Weights of a small transformer language model: 11 layers, learned positions.
Each number is 128 + 24 x the weight over its row's rms, rounded and kept within 0 to 255. Layers, rows and columns count from 0. Numbers have three digits each. The size before them is the row's rms in percent of the matrix's.

# down: layer 3 MLP down (transposed), 1024x256, rms 0.0615, rows 647-673, columns 0-255
# up: layer 3 MLP up, 1024x256, rms 0.0864, rows 648-674, columns 0-255
down647 103:119082106116085115120099103164131181125112169095105143172100089122153112125109131122139108111135145147127138150148113147152122162089141163170166158125161104157127109137136126131144129118188097129189145147110121114167137110141105133101079117118092148139127128162092104118131099142168145103116126158129152137167119111131146111159144105118103114117144120115151114113158121134121129147088154097153091129098125148107098157120158107133138162106162164113159139077121126166149117115106140116126121104122120079122060123112105154159115144124105115064166145140105132143134124145112116128148123127120138139119110115050123154178097118119144128135160148143111147123134124143122139140155137104146137153157160129136116110166092111094116091134072099134103114110101185095118167131107105
up648 101:126107122164126111126108158132133117175152116154138142108158130078146099127118098075091125104131087079132115136128136149161115146108150166146175110096146121089136083132095057175159134163145103172095130128129120141128108126097125156161115161155134105093139153111117118139109082156123101142157137154131125124175147109156163114158154133122154101081105146107104139154124135156114123113129107120161112123131119164141141111101111154092136156105141117126153105083150141164155115146150124121136120131168044111132160106130125111155105089101113122085110139083148114121100063155108100160193153134148114127125096131129115127151120132131123130152126133136118092138124129136146135101142136138082161121115122115109158113118106155142113156139104126175163144161120134143159145134101125
down648 098:150142140146165104117120158128132103084119100145131124147128139130139117172101080110123095178127118139129118163099135168141131158129099147120169138102117121155092207095110109159129105117163132103140158117127137144121102083166107128129083113150146089107130141169159132147144160083138127124151129088109136131129097122144187146121107128092170142133133158129143127154141145111119128147119120169154168146123103173130121117131140154061118170119110137146147146162119136161141090105194123120157134109184097100110118106132118138157156144135113120101139115094120131089106142124103139122129099129176160115153146112158080113139128123148145117106123137127085142134147122097137096157156152134128109143172121178117130099120139160073112138167103127161144103112173143143115126118156131
up649 086:099095118145104129134120118110137125107124132139105187129107104114126136105132131125153144122104154088113166155112125129129142112130133083152106100142132121119114113131123105134142171126121105115168157108140143135114159095102169099127152129155113087135104089117141089142138127123147111112085110112124120125147169112124111116110101130134109128134127155118117153094141106137103135152139158124126123115094134093135085143156103123143180140157121087114152149120095188114128116121101125131098120133111111154137123191103099141088188119135085154145139135155164171172138169086123126155146123124129137088089136160122162096112143132163134070128140147110123131136153199161120148117126119182110194171104139150144148144168140144160135054125092096150121110150171129120093128114137131
down649 090:144153165139161087155135101172140093114117139120099139097120139134152100130090179112114102119126094159132152181100127144112120131127129134120153131172122105100080122076114141148129097121137160113160106178134095163160103131162192151110139106150129127141096123159124152157137180124105120141148144160132167122097141139138117152142108111112138148115102090114165151141078112101119106117152110140109134169174150167174149158088086163103127099139090156159150097130118095119129089136140120130137088125159150121115106114183152125124109197122142141151151134135136104116127112159157107121124168134119125127149145121132123139121118079094166134144095113160140099149127115125103129144127125111146121141128142133137128099110116094132140161147132195159137149094123166132163144106133134
up650 102:156119158120099130115144134178135120101145129107140158123059122123129167128140090124101115158161115136155187162133124141127111147078121165151112129110126138131107146157126141156144117158092116131091096175120108109127076091096129162133139110114135154129097131158132124157137117135148151120131123119186081131107099143166160105097088119130114106128133146106129125115092152140119155127103128135099135102128124112136139171115120107144110157125115141082109143147150160125156066157140158092136122126145117132132127096132175086155162087113126104122129114119152097152113108138091138109119108088138147155121150160103093128123143148118176128122132163129079134162163118130087168168150100114085120111124114130149137173131099125156112181147150157142110143115113100197152102151110155
down650 099:137101086107180158123127090155150167128152162123099158152123096134078106136145132139132135152116116086116142131122142100113117108145154147137122076125134107106136079151136126111143142129113127109098046132141126144126151176127136135150125118121144129139095175163168109096130118107143158117134146117159131149118110158138161140162120136120137091150152137115116141114082116174141118128103089149147146138131113106116121167107155116113124127142083099142165152137111135139102098137176160109124089092089151133115156130136145129111115167175177160140118140094169101166094084125133170119159110142076135118152137091139165135141114146167111079133125117086103125169190125134148114121132131135105169184094105122132122116141134157128156141129154127144085109131135154105148136120132131
up651 102:191118105141094161113152165119131125103117156112144152106108133111164126117151120094155119156098130127093183159124122132142167134077134116120097127139121125119160104078172121117140124181090173151158113116176136136157147101116103177139089152106134072143133103111132100115091124094147085107121112137146120130143132147127138149092133168164119165160102137096104151124132111113125091125130092150113132103175149154120130085159135148110102132169185131122132138139126123119163120110115109159118115120137123124150135110111136126157118162089166143133123108090150130152115109145130125147113118125148113120136111078126130099100134130124066116122105105134116156151135128154089131089160148167104092151129145129108117136142125078129072120140135141158149187143158111125119121117062119
down651 100:123154159135114095110099093134113112127157159103121080162124127125117096171112150134140132135152112140173116110131118147130132090122104126098140125139086114105081115076134126143097158091115172154069123135127083143139079131129145122141122139104128106138116136100130147127095081136134109152104099118142120122134081117073159137120122122116092174131106137156112129101155111108152106123112093125143149096099101145165114157112149113096142131156124146097160126129158150121117118096134101081133115088152083175152130133126145164110118095180106138116098154101137092139116099142139133143180123122134158121134153172112134142120118136106093117104155125141090047154150099119122123148106157119171126090151095091173144153107115122118149133100129106071118089135139146146120131105146140
up652 110:116102116085102151100127125164158110120145105132113149101138139111134106113079093118126154140155099099124121169150125131095134138130164160117155156140117155119110138106124121116117141158133138107134132126168148157135143112158077134143124133124102121120131128090132167089136111088146120163144120130152136131103125126086147139133127149075103113154117134147096112130114143074079116115128138078143135092156159151086149139160083126131124147117109106113146121132151162114134109179107161144123111163099131203136140108130113096158128127082099148103160101136102106112114093130123106119171142138121143129098078115110138074117085129090135139159149113077144130131157109107152156152151153178079161115127088106146159088116119159106130128155124118146163105138159145121190112116112167
down652 107:140144173082166162146161101107120137144128152096132104115088083126113126176130152077141135167093149130129084169082112113176145118106113162084092121093157132119134085158098136139168145109151111164115199139141094141113141134186120123114129134155112125162101141109168106133116135125159115117138143134169133127135150151138130153120113141135096162117138120144168141126133142145132083153167107122137139112182109145119137150105110112117127134126118114111157120143131139123113130137119156109107159170148140164125123145168121163082169105130113125110114138110091122162116104150134097157151112141127096138127139099121090167126136120135138143058124159132103137158156096148100123129127088148108137154140135053114127092135143130146141100117109092146118130126152082135131102167146110
up653 101:081122158107160122118102134122109078145141138138121120131128141153125165180134115132146099111157107109113163118113100144132115109110154084126112142100100131133121099136149097100146103127169128119135138086136107116127121105129152149129173142122102146116119119136132129174136127136130160112089108127116115109135124167142129117107111100150079113114137110121122156096092147141118136140137156076111148148101164139121100144142151100112159156141115064099122132111108089140138151149143151140134100127136104153118149134129135113154111128143170129115066089134150090101072147145166167147121078138139112123152146137095158164112133119188092096129154103152101145142097177108167126156084121103132148137102133123185133104166113156125151151109114128095162135134177122100196138141081092
down653 103:121149108088133124080141150077139136073117137154150158143096123107144126165124099131161155146105167124111113151137124111163125166131129161150149127104143092174112159168128138149090148130116094118115150118116122153113148126116130111116150140115111146142091080141124135175106138133142116163111134118077136122103111102120141127092151098164131111135146109138101129145160126151143135110158118100140137125114137124121182076139145140129119111138137160127098106155093116088135145112100187176115118146108146147151101122137142114140160132145081174085172163143103121115116171155113119119105120174130117171141146134147096103095159130131152139126113083133120168146160122194139116130163107168096150094137151113125134124133171135138147127114188130120123102126122165107113151141192163
up654 106:141119152136154127093122161125099113124130118172089114180125118163118098132093170097162109172116128063115135108138130139098162147100162131131128101092121159106129109134155141138137096139100142122135130047175125097093089176099190166144133134150099135127124138132145142131129106138177125139157109124108112142125130152107112120156123148106137159118066157120124121128165145162113143131141174146094180124109129172123154132111136138131142140084122108091123136136120164136115108144152107129127105119146101164101119131119147174140111156146127140112118091156129134157155179108134166113100126111088090141133120116116143179127110116107144106101125124141149110146117140125139176138127112126127169175090089113101141127159105118138139126123110124162074167130119120114117141171116171
down654 102:131151108163117140066195113134122125164161145138126083097150086119102130122120134131139130155128112148128165092097128078121142108120153142189130148131111139111082150096125139134114106175106150157124138114121095123110168102164135128176144183133109162123172137114138127166135160117143091115123158081122133121123137164145180131146124139153145099110122133131101115109122113124117118147083116099114142114159165138146117147095108147107151111157129133163165097125188131142114139084124142143144132149162103135141097175191116161126136142140116163115143111128108144077120106106110131133146128105145141119133116144137151134121166151104151129108099138143137128162126117124075140146173121143129141121119167136155170170117130118160159119182163072119136165153099137142107119134102124
up655 109:165107114156162157072139165120129139118122080118096104144131100112119125123143156163138136121140122088147126097097126122112124110128110129113155152130119175134161079146102100148138130144130120104110164124138149126111142156156143154096144161103142096134116152152093091142096092166097133082126124135107121116170127159124125121146146165136136100136111140128117108125109140107077120144140159155103111151125102115119112138101132152119123103094119112079139115149117085175128155122093094104107145118154114068144147112075148140187108113132108138149119155159110165149083103127109121128152125122116132113144131164123121168130119153157158134120098116133129165118114172162187125127112153112111085136086109149148136142150137171179074125137134151149196119121113133175107141161123162
down655 106:107144128142189153159119140097080096129102100107122137121144124106157155118156100163138108118161144135117128099153138133136108121154124116133149120112142117139133158097145182143111126086121065145173144138119105115121149123171139116122148125158111067112126127125194136123083139148110167106140084158094139112114132118157133114166119150104089119108100160108116148169148096115082132110127117142113146155127141191105165107140118107154127152104151068128156144090154125147109135132125130142114088096136157112127147171120096128146132106122123153136093160123150175138090116093104092134102149111121126106148154123118140128153133133108117138130094087170069139081112157174142078126109104150139143095153128095136093155132147143103097132150128120125144117132128150096108114161109138
up656 105:112147167149117126120120137102135142124169129153096120080120089176130117110109111095130165147077154084080127123141130120125144165131183151104156099114138164116169137136142110176135112124103119128123167099119161131173135136126100131104146118136124130102113163086108133147104106121158119128157154128138049114144108119154141152122144108125136088160118091137052176130130137149106154161166108189132112088132169151087109134119134143107150106136167097121147123146102107166128122134117139150118104129105148121118122125128161124124136152120116108096145169130136135169096100123129134114144124157142102145082122148119140154121174141130120125130141135174098091130123147105123149120128099140135101141125106157091117106093126165130120115110112075144158174144112100143151110159101183
down656 095:109131134130116165142124152139145108098142178130149162105115121152126128160141125120091133152112114087093116163141097138174149080117149120148103136125142135061111129127120127187093124117145131104066155141142113129113166126195136135114120134115152118136179086164133139127114157103103099133158119123161087107107148151108113107159124158121128119138131135134109128150113103128102084145139136148169146121108141155114150099096080105105146140087171144105131122119173162117101159144133125122170103087137135103077078121152136154125115112163173146185122112121117153131146103139130085126116125134195096117130144127142110136171188072144129149114122154127134135121159140133140141157109108157137105141137126109126129159139169136112161109147149122083111139139140111109137133092139101
up657 103:152149174142120115126147117081115120201107140125119152128123155096130092120126108126158106150149126134158131122114135086114143160147179102097138135101119139089142138132122059109138149118184112140109124132108108088150145152123126138103096093129092131128113131107141118142126121104126139104125124139120173169145092119120127180153131151116130127122118164141071157145112142100143137131124154123144121140107107116124147098145130127137126123166143198118143111151114158148115097151123096156105172079134110103178132091132128167138137084089099129127143144166101110125140141173136118131092140128148126126107111124120091098176164135133116146159132162115086138146110130169105162117074118117161134123119126134093148089075125162148136133107091187092090133108126136132133149162086130
down657 104:162140095154142107126091101103180106123055147142105146121088106093152148123137126121169117077130086091114133126115128149158152114154138132141155115110123123139148146119066156122156130143111135098131096121086132142099121166142133146083145127158140129167105125122115191176108141137075143108155095117134133118112149149176099141099095161149079108105139142138147114111131117101164109114128129143089140107104087138079126093118141131113102132108168168088146127149119144156125133112150108161110106161127137149149122125162135123156125153103162147168115135142160112123126148138144084106103107143126142145114112115081131103131103108073135050154149151121184143145121117130127086112149141149111123139119158117118139110147149107122135136163141137124179102129122112115145122137115152
up658 096:146147161094125158145098116132126149136127164131114108149122119166146145159145142104132100126135147131135095127124171131155095119117157112144162149145167124097165095127136095128161108113152118116152108081135118139125108096150153123135122088161102119117101132149109159138104134157147099129165137150080144137173128149154139106139112133138169136130125070120137142128105127162154156125107138127106149140112084122102135164146078141107130121155126095113133138149109114143128120169107126133087114095126113108089160152141146177169095105170131133105086103123102126079131125135107092161136168108148129093123156127122172115142099086135169106113114117125097143135151102116166118097102120127152150160067134089160125144105121088074198125117067114072109126158118110124118129147135136
down658 110:130161156132108135133115161133116140168127142102087139193122105120136141094144158104124093124149114139110110128117150117128133097139081149106155139108139105150144119125120131129135130172123099118113122163071123109110124122134124147137129103115157161172153163131149151097140106101156114120109164086098161114145136140127092160089131146125142143135081070147155107118129162150183136116121113124144107092162136122113135132111126110134144183117113060125131098105130136163164136119109137136136104153120136166142127081170110078170067123121118149118120126135160170143150130101165158112124116130144146144137130083148154132141202105151119128116084159115124132144124122146120156162132134139114129149139097144085130089148161169118132076162151114069129107114124119156094128152150115
up659 101:197134142122110142104102161127117134074116154138138114103126127179147081143125131110159130125104135140118138135111130151117134135131183157160119111095122182067138135140120152108117141101107093139123094125094156110139108137133157078140103121092107112107104143097099117107142131099164132122103118149120137136128156169129113143151090161163149133136161108138135132093111114139082135126151132122139122133149178119108117135160138123171177138181147137113174096172135161115133112101141058095144127104175144073113102151125144099109090116105092117100107123090108108111111132128123127136100090133093143147095137123089083152130170165107127141151161150105119127171132104101133109129100137135081122154118102125152134149154157135116159134157156143175106154123153115136148142126136127
down659 098:153115180112160156131094119108117114141088107114133137127140094130154165113160089169055138151131165127165133137124134106106136106143098137113154143179141164123114131139133126143081135122169141152118139113165098094168154154141149139143147163119131097137128102153146097087129142138132151094126163141114130108141155070096146135104150121131166100129107105093106152095122158126125112092121113139131129111148109067132117114078117112144112111115117137130107137116117112111089103106110079117109137171162115119141114126116123124105110127144178130155154142103125151168157176112141110096092105111113162192155134090087091144121155146159148108116139139127155103129141121140122136126104163118129110117101124151159099146127145148126109153065120150184151167144117164118095148132124158
up660 104:105144115141135168120139144059114161087155140144175099090127118151128158126120135192113141127099108106106113184119135123158134108106086123121154129115135132140157112147109118130095127132142091154137132110117129115136128122103131175093112121155116120116142076107187115125124118098140120143104137145109138145149144127100151134118130145076117107143128102119127140125110115128163101144098108143160097144143104097118076102117113088128159136145129148118157131120131135134122143140141125150133146099137099167119136084131126150126136132122102125148130118114114111163157098113100103136117139174159156095181137095129140135180134133087096069149140193125109108078142164162097135134121105112118116117137116155138120165129122156186108108142172155187119137136187120118073166168139145
down660 094:091112157138127110156156142128097094159122079116118142114120136103163139177075139110105123078159095145143143112162110113116118113143121099171155077110140115128124157158103144151151093082142149128151146092142159102115151124117147190106141108121129152106166191187105144135095126089136145094122135163153121103139133126113127147082131094117084096144108136094152115097131110082143160119127116109129132149155116150136125106165169174078128106109111106124167147158142137134181115079125145160145146101095112134132100117115122101155074146136174137104144128103130159130119142123117124148138114139158132116154173135141111129127148155120115097119102107153102161116144125161133114096110128165108127127103133131099144127111112073136144095114157150149137160146122117136142135094107122
up661 101:110131080135154124148147104116136108116136091143091161123151079150145113134115168130124105146123189112123136130171123126121148150115090129084136114122138139162081155106120106118154175094128106112117071137135138155146136110142149111127094136124100127120164103118105093168121110115148141104163116166069091143133157102147103130127115097123127082119137126121133133082119149147142154095129102109140089067174120143104120119140109082134144157136162099117105140120150123120141144153164138136168096151094136124127106158134118090094122152118099120143156123096120111096132145105111138136125120096100110175125173155107114124123166112153114101113121127149175113129120127114138137149109128161160144133167146125160156150105108152182128152179070099146181162099120136085155109113135128
down661 101:129103114117112157154141123129124133159121157117104139178147143140163112118163138151149178128140122162151151145117104104142127079092140141143153138170132114105153100109119166127105082151127135125120147076128101155116149183137149138106111125125183149101166154124161178139108108154136137118181135150148150136128123095112139119115143157057143122100089139146122124105086095112084113090106132139077145103127120120151099170167144118120137132096102139083151113127142085136135169129129088116122084121145132126154128098138122106127130124134106113114132089123120136114138087122132107101076135111138109174156103138094135100132098127143138137105172101126141163149149153157078157163152131156162119134150131096121152130158136082144104152119133136123145115166153136193145111096123149
up662 116:164109071119135155144143158130142127130154122128105145104148132097135149142132155136121101152159133152139121138151132149175103137153118108112114115157125137139113135096210143106121143125097132175109157121166132117135134118129100101122107145103084091120109144154128169152114080115068139157138100089110134152140107107149142105078134126109121136152167127086145114114140094121122128147159125117096112120104178143138140149107164092118103166074139127094117062115097103136130137176131119081135125125165131142127142128111083157129104135103116138139088134094123084147172116164141167151130128145142148123109124080152073169114108079108132111149160152142126131101155136110124125134153121132099142134148162141123158157136118088133130137158111128072136135091085146142130119158156114
down662 104:145151105105137148128139155134158131095109154132048120126127162124134134165140087172124111126133142140099107139123124121139100106142188131109126095123108100139150126166164101153144160102106110167178149139122103117072130133129122099123155135135155130133137098190161146093172125129112107152116108149093153146104092137113161107094095138095147128101145174132096154146137163107134122089134156143141158117152118118153146111149106143152169133117102171097143147171114104140116142123115177109109080094099158118093153117114125097119163134089140113135143130126129114124116140141158181098123083108118112107115128137159139123117116135108183159098129155167133133081138115140131131119147178098112093123135107157155111139114114108126112104098150096153160127078108135133133127174110112
up663 093:168091111099123151102118149103093133112093112131129124157136131151119152133115105148112156141142150158120121139094101132115098065131136149120160112122117129153107111150102134162111163117096130106155113123146084126178124143120116131150117148146173137110140116113131175182102147110130174129139107128152126109129186115132135122121088119138132077170132085121087152146094129126134142133126129111136102144116098133144105111140094128144171161153107133142142120133107074137073114153184112137082162159147118121109124082158166127151098115093088153140118104140149133154109134144144152157109134139134100129135115122154115160128118152105101152146123113163124140175119119135116079138096151152088098155088093157131117115080081126139158155133077126161178131068105138157137122132128120
down663 088:069123106113127118118132122140124109126122147159120127110071160164168120154137142116095088143113169162112132138079143153104159123144118131134103125146113146144119134112132140109160143160151144159138126137128152099122115166083103108101150158106117169154113136129169161100154090114119149135105149080137109162118112171096103137140123147151123155104140124118095156136144120119112161112147160122113112115139140122087136155138140147146124176177083150107072152093165131138108116076132160105158129093127132112101111098106096097131140126182134142128114111106152145134153158127174115149155087164098129084087146097140118136139128156163152108118117153178126096091143127115141143114112159145135167112131127149109133146156179149153129148187139114131066143100112114142136152124097130
up664 095:164124132093134113170145119098118113138164153102153137107128110082149100122111137131106148151133154125146108117147151139138161124132128132147151133142133126139131119145121156104199130127127113136119132155111148117096094101131162121128109135116157117128128163148125141127162137127108162085175129119111167122134156183118094187126097147113113122125139117128121072112148170145091140161138134137098133148100178094167178140085100115105137112119145123138128111094138118159152114137138129128096155145087145163103092139081131169099100108117116163131093134122167115136161156075105191103077107138117150142097139124168160113139087155128174148069083146144117093142146130143157165119108119111142123105133132132154089137125133145135158106142140137074157118108126164120126093128126105
down664 086:144092141109108125109136130168130134109144095136150083168105156113111139095127143176142154165092111130149114118150145128116180169170128166145154122150080086126123136057123160150080127166133152118120163099160120141081129116177118182140132137134137136123148121113059141182115140122107180129117121127133094131138140104120166094129133163107112131131126174138138122153129130105138079117131174119122124178144162128141110100140151150094130118095122109118135137117153125164087143124111150106119149142144143112107127120109139122116120157123107105149100155114132167171144107145152123143102147145115093152113149158106131153131099119115146119082109137169115046134110165155155139186105125114123123122124129143137115121155151133129145128109146092121145113111099145142097126116095087
up665 092:170139172106086134165129121106156129107142083165142123082107108139140132126154142146113150133150143156122113145150135174075132122126105124142117085114149141117137171131101145113119126147108136167130117105150156138146101134125146137111137166112137141136117136120133134171116067166095105114137135094136088147108098098088152146131097114126104127141109161120111140116114135143134128115137129165101140096153045121124090165112097128111108123118111175088094100124127104099117114132125128185137151111148143121194087126123118123138123153138126178115169120137135137134078140089135102131141110085134115104109166093122156104154103122108157113119164108147165083128145129104092160132123117153155137108101174143180104083123152143147109131138070106114119108154140136102136166113107149
down665 102:107142109149132100169090147122104155153124127128089153136183113128144122130101094130104145126106143153101111122126089122138100121158128131118061153159103138139109111135159152133088094129122128148139105174113164092129151139101154113101118093099142146149128107149115175110098155119150144152123133143125115125125114164130122087075173152146111112119142117135170104129086124109138160126117134124130095167102147110114154113179147167134167163118125135126166134128134133119174134113080136118128137080064118152121210132113120118155110111091130131090093105165148120157120134137103111120078108161137109104103063122140142155118094127121135125139130188108101144137091117156091119117116093114133157116148120119129134167139103085100121131124128129106148134118135145173099100123103113
up666 102:111082106050107154132113130116121154153127163113124113145113087101118141139120122103098111153150104130162095151123105134130157135109141144134159109173146106124175117127133106142111147147114128128111122142086142132095105103128135134121163175143122076113167181128137152144107105096100139163106141129138117132161051110161105138140102154125080169169095179088145103145148144139131078146111157159096124143138137136149159157124151119123119090147105092132160115098082152117142178130134121110130153146128128148118128156126127134151142094162147154120101136119098121110159114108090139111105118106119114104145154080124137142089149150114125122185116105128141123113160073154139107123118161105102130147149116155130185126157109116138124146151149118159098163120135113166114158147115103
down666 096:140149162100122110144153134173125137168135159108133127115140140108119078124149112138087077132165140135159129142104112145071142121157184174124151149172148137116119118091124147111148122179135143144157124139150100128129133089147133125160101110148136144122109117153101112155145118091131119122151067169146120088150138075106118150130128103145162123123124100156156142117118130145122095170128120151113136119115147141128094130132098118135157165121137132121136159119158125113099099145144163152157116093130109149152134120115127149081120128145160170128165133120133100145184081111119099144139154147131107144128159091088151095128145158166124105119107108101160154100108115118138157119155142176134102114092083172152119123121086138127155069154123180151108122148149125135184127132134177
up667 083:180117162111110145147145129084152101132157117116152161104154124099136112155118118167143110127152116137132133110097130141131119160133119154177149155119138158120141122140121105095104129135149112111123121091080092115133164128120144129125099115127139121143121160117150104121124154078135125104076151099119105168161102104150082124179148135159083109160106137098145163144164148100153117135154148098112156135129073115095083088130116135147116156113127170089159096138100150170100116119140150151101141126121111171164100088111149151157123128106157105144161183105124146103131085138138096137126138141125155127129132141128146120102143119151107132126113087150135163139151190128113099149079076155117111175129114166135128125092106127108155098104176140167129114121156117124108149126120090
down667 100:143183104124088123133137133154116103142127116119107124166081136143178145126085143124142137151145093151109120101144096132158156068167158126127179155121096101094116089071141180141123161146111140094099134151119128151118111126145133121165143121125122178123135145086113117110090112167140152149140148142123140133117126133169165148098138103125097136128134115140136104167112117136162143142168136120116124193149114134104172147140106146157114126127136171115137161118134117081133177135146155103132108168108147137109144104119115114121171099100135094134147129132119128130131108119156139082148130128138163162103085097151145130147085119139109147092134142146134102142130149080069113190161137109119107102130133098121109147111110141117094103137125147124142148114096146198157120144138148
up668 102:110119156122112121132121112175147147101146123130113134174126149125137137145111114101129135146184145130187110132128121143115107163139101134111096119118099116134146069113168122142159167178169138113065124122115116141120122134159157103148081147146150109127143151127169129135166128085116099079090119105113154128145135143093106117111125122135150128129117115118098169148129134103114138140147132141128136134114133162152067142128153126089135100123161132115162076122163147166106148180111120100180099112152097152163097135145117102138102173104097162124085102178103141115144169104131130131111130145139164119149118129107120107123114118156085127120152124142148134093115105110122150062167165123136125130105115143143158107111139151114144103108171092137174141143121105173178144117128148
down668 090:134129122160098144167141150121136154123111121153155102126116133126127128118161142123131138103135102117116143104113136130112137119125147107115127155098123119096188126119096124085146133099150153133123098139137118079168129112124113164110126156159123102138139105149186131139112135109127116131172097115146153098148147146159157107114111122097125103152125102135138102126122075170116146164135127139151109160114149146134151123083115184117120087134088119112166106125138133096101130143090119095150152152169165136100116086179122139132151123164126106112114133133104121103140132083076116133112166130134113138129121099095169098110121143128127147106087157080126136138136155180102126152168174128124159158156152086135112111160121112087109185138154145215112124110159125117144095078111155
up669 107:110105097105147147138113116172099105136109126151146106129101119154118139155120098132092138168144140119142167175101204137107116134100113155160160125128170105068169089142117093126139120107139144142128127118107160106122140108110147143128127123085150194127092102133131118181135132073160154105114107134117113138134109154174112113167117106112144165158084115126117140116105107130122128086159158097114138121157093122112136107128133138100105107123145155125084131093131124108128128107099181158124098155137122090094139136157138092131166120128152116114156165136171111133139134108134111175172125129119124121139114126122139128177121126135115206124116114156096091145102144107137140088142114089122125130114146165146144139124110156143103176129155148152131154174119114111089153099124119
down669 101:181130113147159114134153170134211106140117113145163078127126132133128138128111118165129135136113169091095129178094094131136100106094126094103095145114164092117092079127106152131120153116110117152117148130145145179120133145122121129152110123125117126170157123112130180102070130120136093146157144089137085102181088161134120149112098110105142131097173112163109167125144124091154134138105142134120124132159140124160105132113122111102119111101074136131106118155147122155111110129115107130119109116139134121146096145136099094134142143124130106136097157120176091096135120160152121131160114137154134138133174140129162144131111125114121153088102143165165145110165141077148124119104099106142119100126140127073153164117100162129091151113106136116087109167130121126091126108139160
up670 101:103189083153084167127102133147127153122179141123165103128151135125128136109128120082124139187112165139115108144135156155117137153145114159105091103130145163084158081096160108138162101133049121134142130125126126109124113155157110124170137126113152113153119113145154150163160080123138109128140115116115137117094122143122119090129119097131128182136125127131117127128110138121101104134130131135117133103105154143120138163083106100115142131145131159145084153090132115092115157138125121091135133126131110131101166155150110170150110100155127144145106097098111164136099115122162154174142159174110126134131094165115159117106148143132136113105109150107178119146109140105071135154132103084081142145138140141143126113127153113153121069133117145080120099138069113128111173150126113
down670 103:132109141116137146142175157131095139130105149101146138120124146130101124116164125121119101105085098119111154095153085150120093107146123160142145176140137109158179112137097146105094100090158110145129132128054148108130161125147120121119163101108102092091156157157134151114160157109141128125068134089128149093198134142131162138139124118116107129094097094132145126090130160146135151139174126135104104110117094108174169087161127145150161190122150092090126096107118093151122106123126051090086124122132124107162119132088139142139077100120144127103128139136129141128129130149092133120128115119138106160125172134169154139067115129129097104138138123143122120148102114139107118105140138150127110127142144130106116134154138120110110170124097143136117150163127126159124082140114138
up671 099:117095125129176146101122160119138120151120138084111104100122141132109073116119108100110177147171128094164153101109135155122121131141130129155150149161189129107122099113139141142149089145084138137076107131128106130130099159156127136152127123116117097122131132130132150130163136146138134124090169184174152125153131097170096091143119095144106150088148123122156112164101107147129157170111115121142106119132096112094127133135128113099136109101141105102146167100130132097145095136142156111145152122112141139173158071103154124147114136146102082095093117122137140150102133118125138153083093138122093149169173112139138117132116094065105109080124088112149153158114103131128132130130127098105130124142125151157175047128138159150122147117125160131118118135120099162106098123126108
down671 102:151107101109140114172131120134107126132112130157119125101121126101128091135152164124120150104108138132168091104114160137123114105098104115201126170112113103116116130098138078093098147125122143091120106105125073115125107129156124120181126131134124147123133140139104164138090146150153088115144118159159092095121153169102146122116105120184153124127123140118131148143122166090104111129142132140123143161171104152168158132105144127089130141095120120137117136158161150166163111148110116124135155137144132086169158139117166077106123156185106094137151115132115098119099115172146128143110100077104090123136150126164111103134101131079136077085117109123149129112114090153172133138139120125122083176155118132101128149124122167153132112109087133101179088131135118122112106120101105
up672 102:139093128120149138138109143141121162140146124158113105093095054099123138103116136111154131140152126150142129104148128171124145093106132108081165150132138158109106099168130101149123153099136105112125082147100124133125136147146181141110122133147136163090100154170090100151113148102144124096115157112149099143096129128171132128183137135125128118142104096124130127147136116144154115103185117147125121137142112109130119136124159119135108115119167187104156124144146118145122190114128156140129135128101121137104147161142132110146141116136106149133134112131120134154114136137095153098111157182086127117175137084163122142104090108148129209096120101095153157144093140136092114099120105126159108119089137142102110150163136135122148110148128140156063104134139091174149128105061132
down672 092:136164146155149118118144131120136120190124118101160130125100150131119114134125113107103108125138181118117152166137139154127111148113096128120101121129124082145115148188107084080143102110132152126103177112090159146147122087153135136133140104105129067142104148107179130120116099179166110095117104132154141168166103081104157152103140127134120145118106133156093126133093170132118138127127121141137104112112150141141155119164173141118160125130140144150127153095159115132134139167101138166128129137112154088155099145103109119126108081174120146168126118136127108134134108153149159123154126127145142138157163168103135101160147159149162133149113136176126102136146131113136189156149101155102097134107132126142141138051102160134085112169136141079093118110140137122135148113129095
up673 106:111122083176114112122148092073152109124146138172126145121124167157136087162118088118175114099148102114141169144129148154163178131088146107140106115117097144106141093124097137146133154114113104147123111127112143158116153146194181113132133169107110121147095110132138163131126117135145122151122105132135092132159205129087171141121146167152078141093131132130120149143107132119115120186158101107098120117137149111112104118096093150146121115104153105118125111197118140124165128138126175105166143132107126110132143135089095119128108139178158130121136109102155145105133142124152126104143128147103137093157147111149094108130165113159103110154134151147134116096146126107104136131130136152140112117105103144134153149098131142131111163130099118146180135097131165122070162149143151
down673 118:117156135104098104100149151134096178139158154157137128153101151100128097108129145122142119148133106112127141137133155080140146104119124082130084147128161111098080107090097145136154130091089075152110135126142131163132099127131153153115113097132085096158134129062142140138102124146165113158109134083133132116134166129089098108117104158163136137125104120154162146150135135133151118102139118130113158108091148130116126143109140090103160135107134096127146110088142096129159152136122149128164080158152144128170076155149129144132141100186119116126155110158127111153151128102145123143130122123153150145096110123203154136109127124126118151121116129122154107127103095083139157169132131113120089120139149157162180128170139175103140121101124123095142163084143156182124146139123110
up674 109:075083137119157147167129130141173165118103132152118118135149116116137124126105120156168137139132156119127093112157148110140143136114093157164098113126145143163139112105124131130135099138172131175134129143139150105148136149142127138087091109113103085127122122165128156150146147087132133164137084135153100116123096123163161117161131157169160150144099117109118125071111134055164104102105124105138132139156139118118115132116167165149047064111095122127125139147145135117158145131128153117101081142147090116142112086109143132140119154170100127124138148123120121171148071159121103118126139097114112168094097117108146112133126072164129093153129125135129121094105125155146132153120141103180121101154127152158109128121101132135108130132139139176148139106096123132172169109125108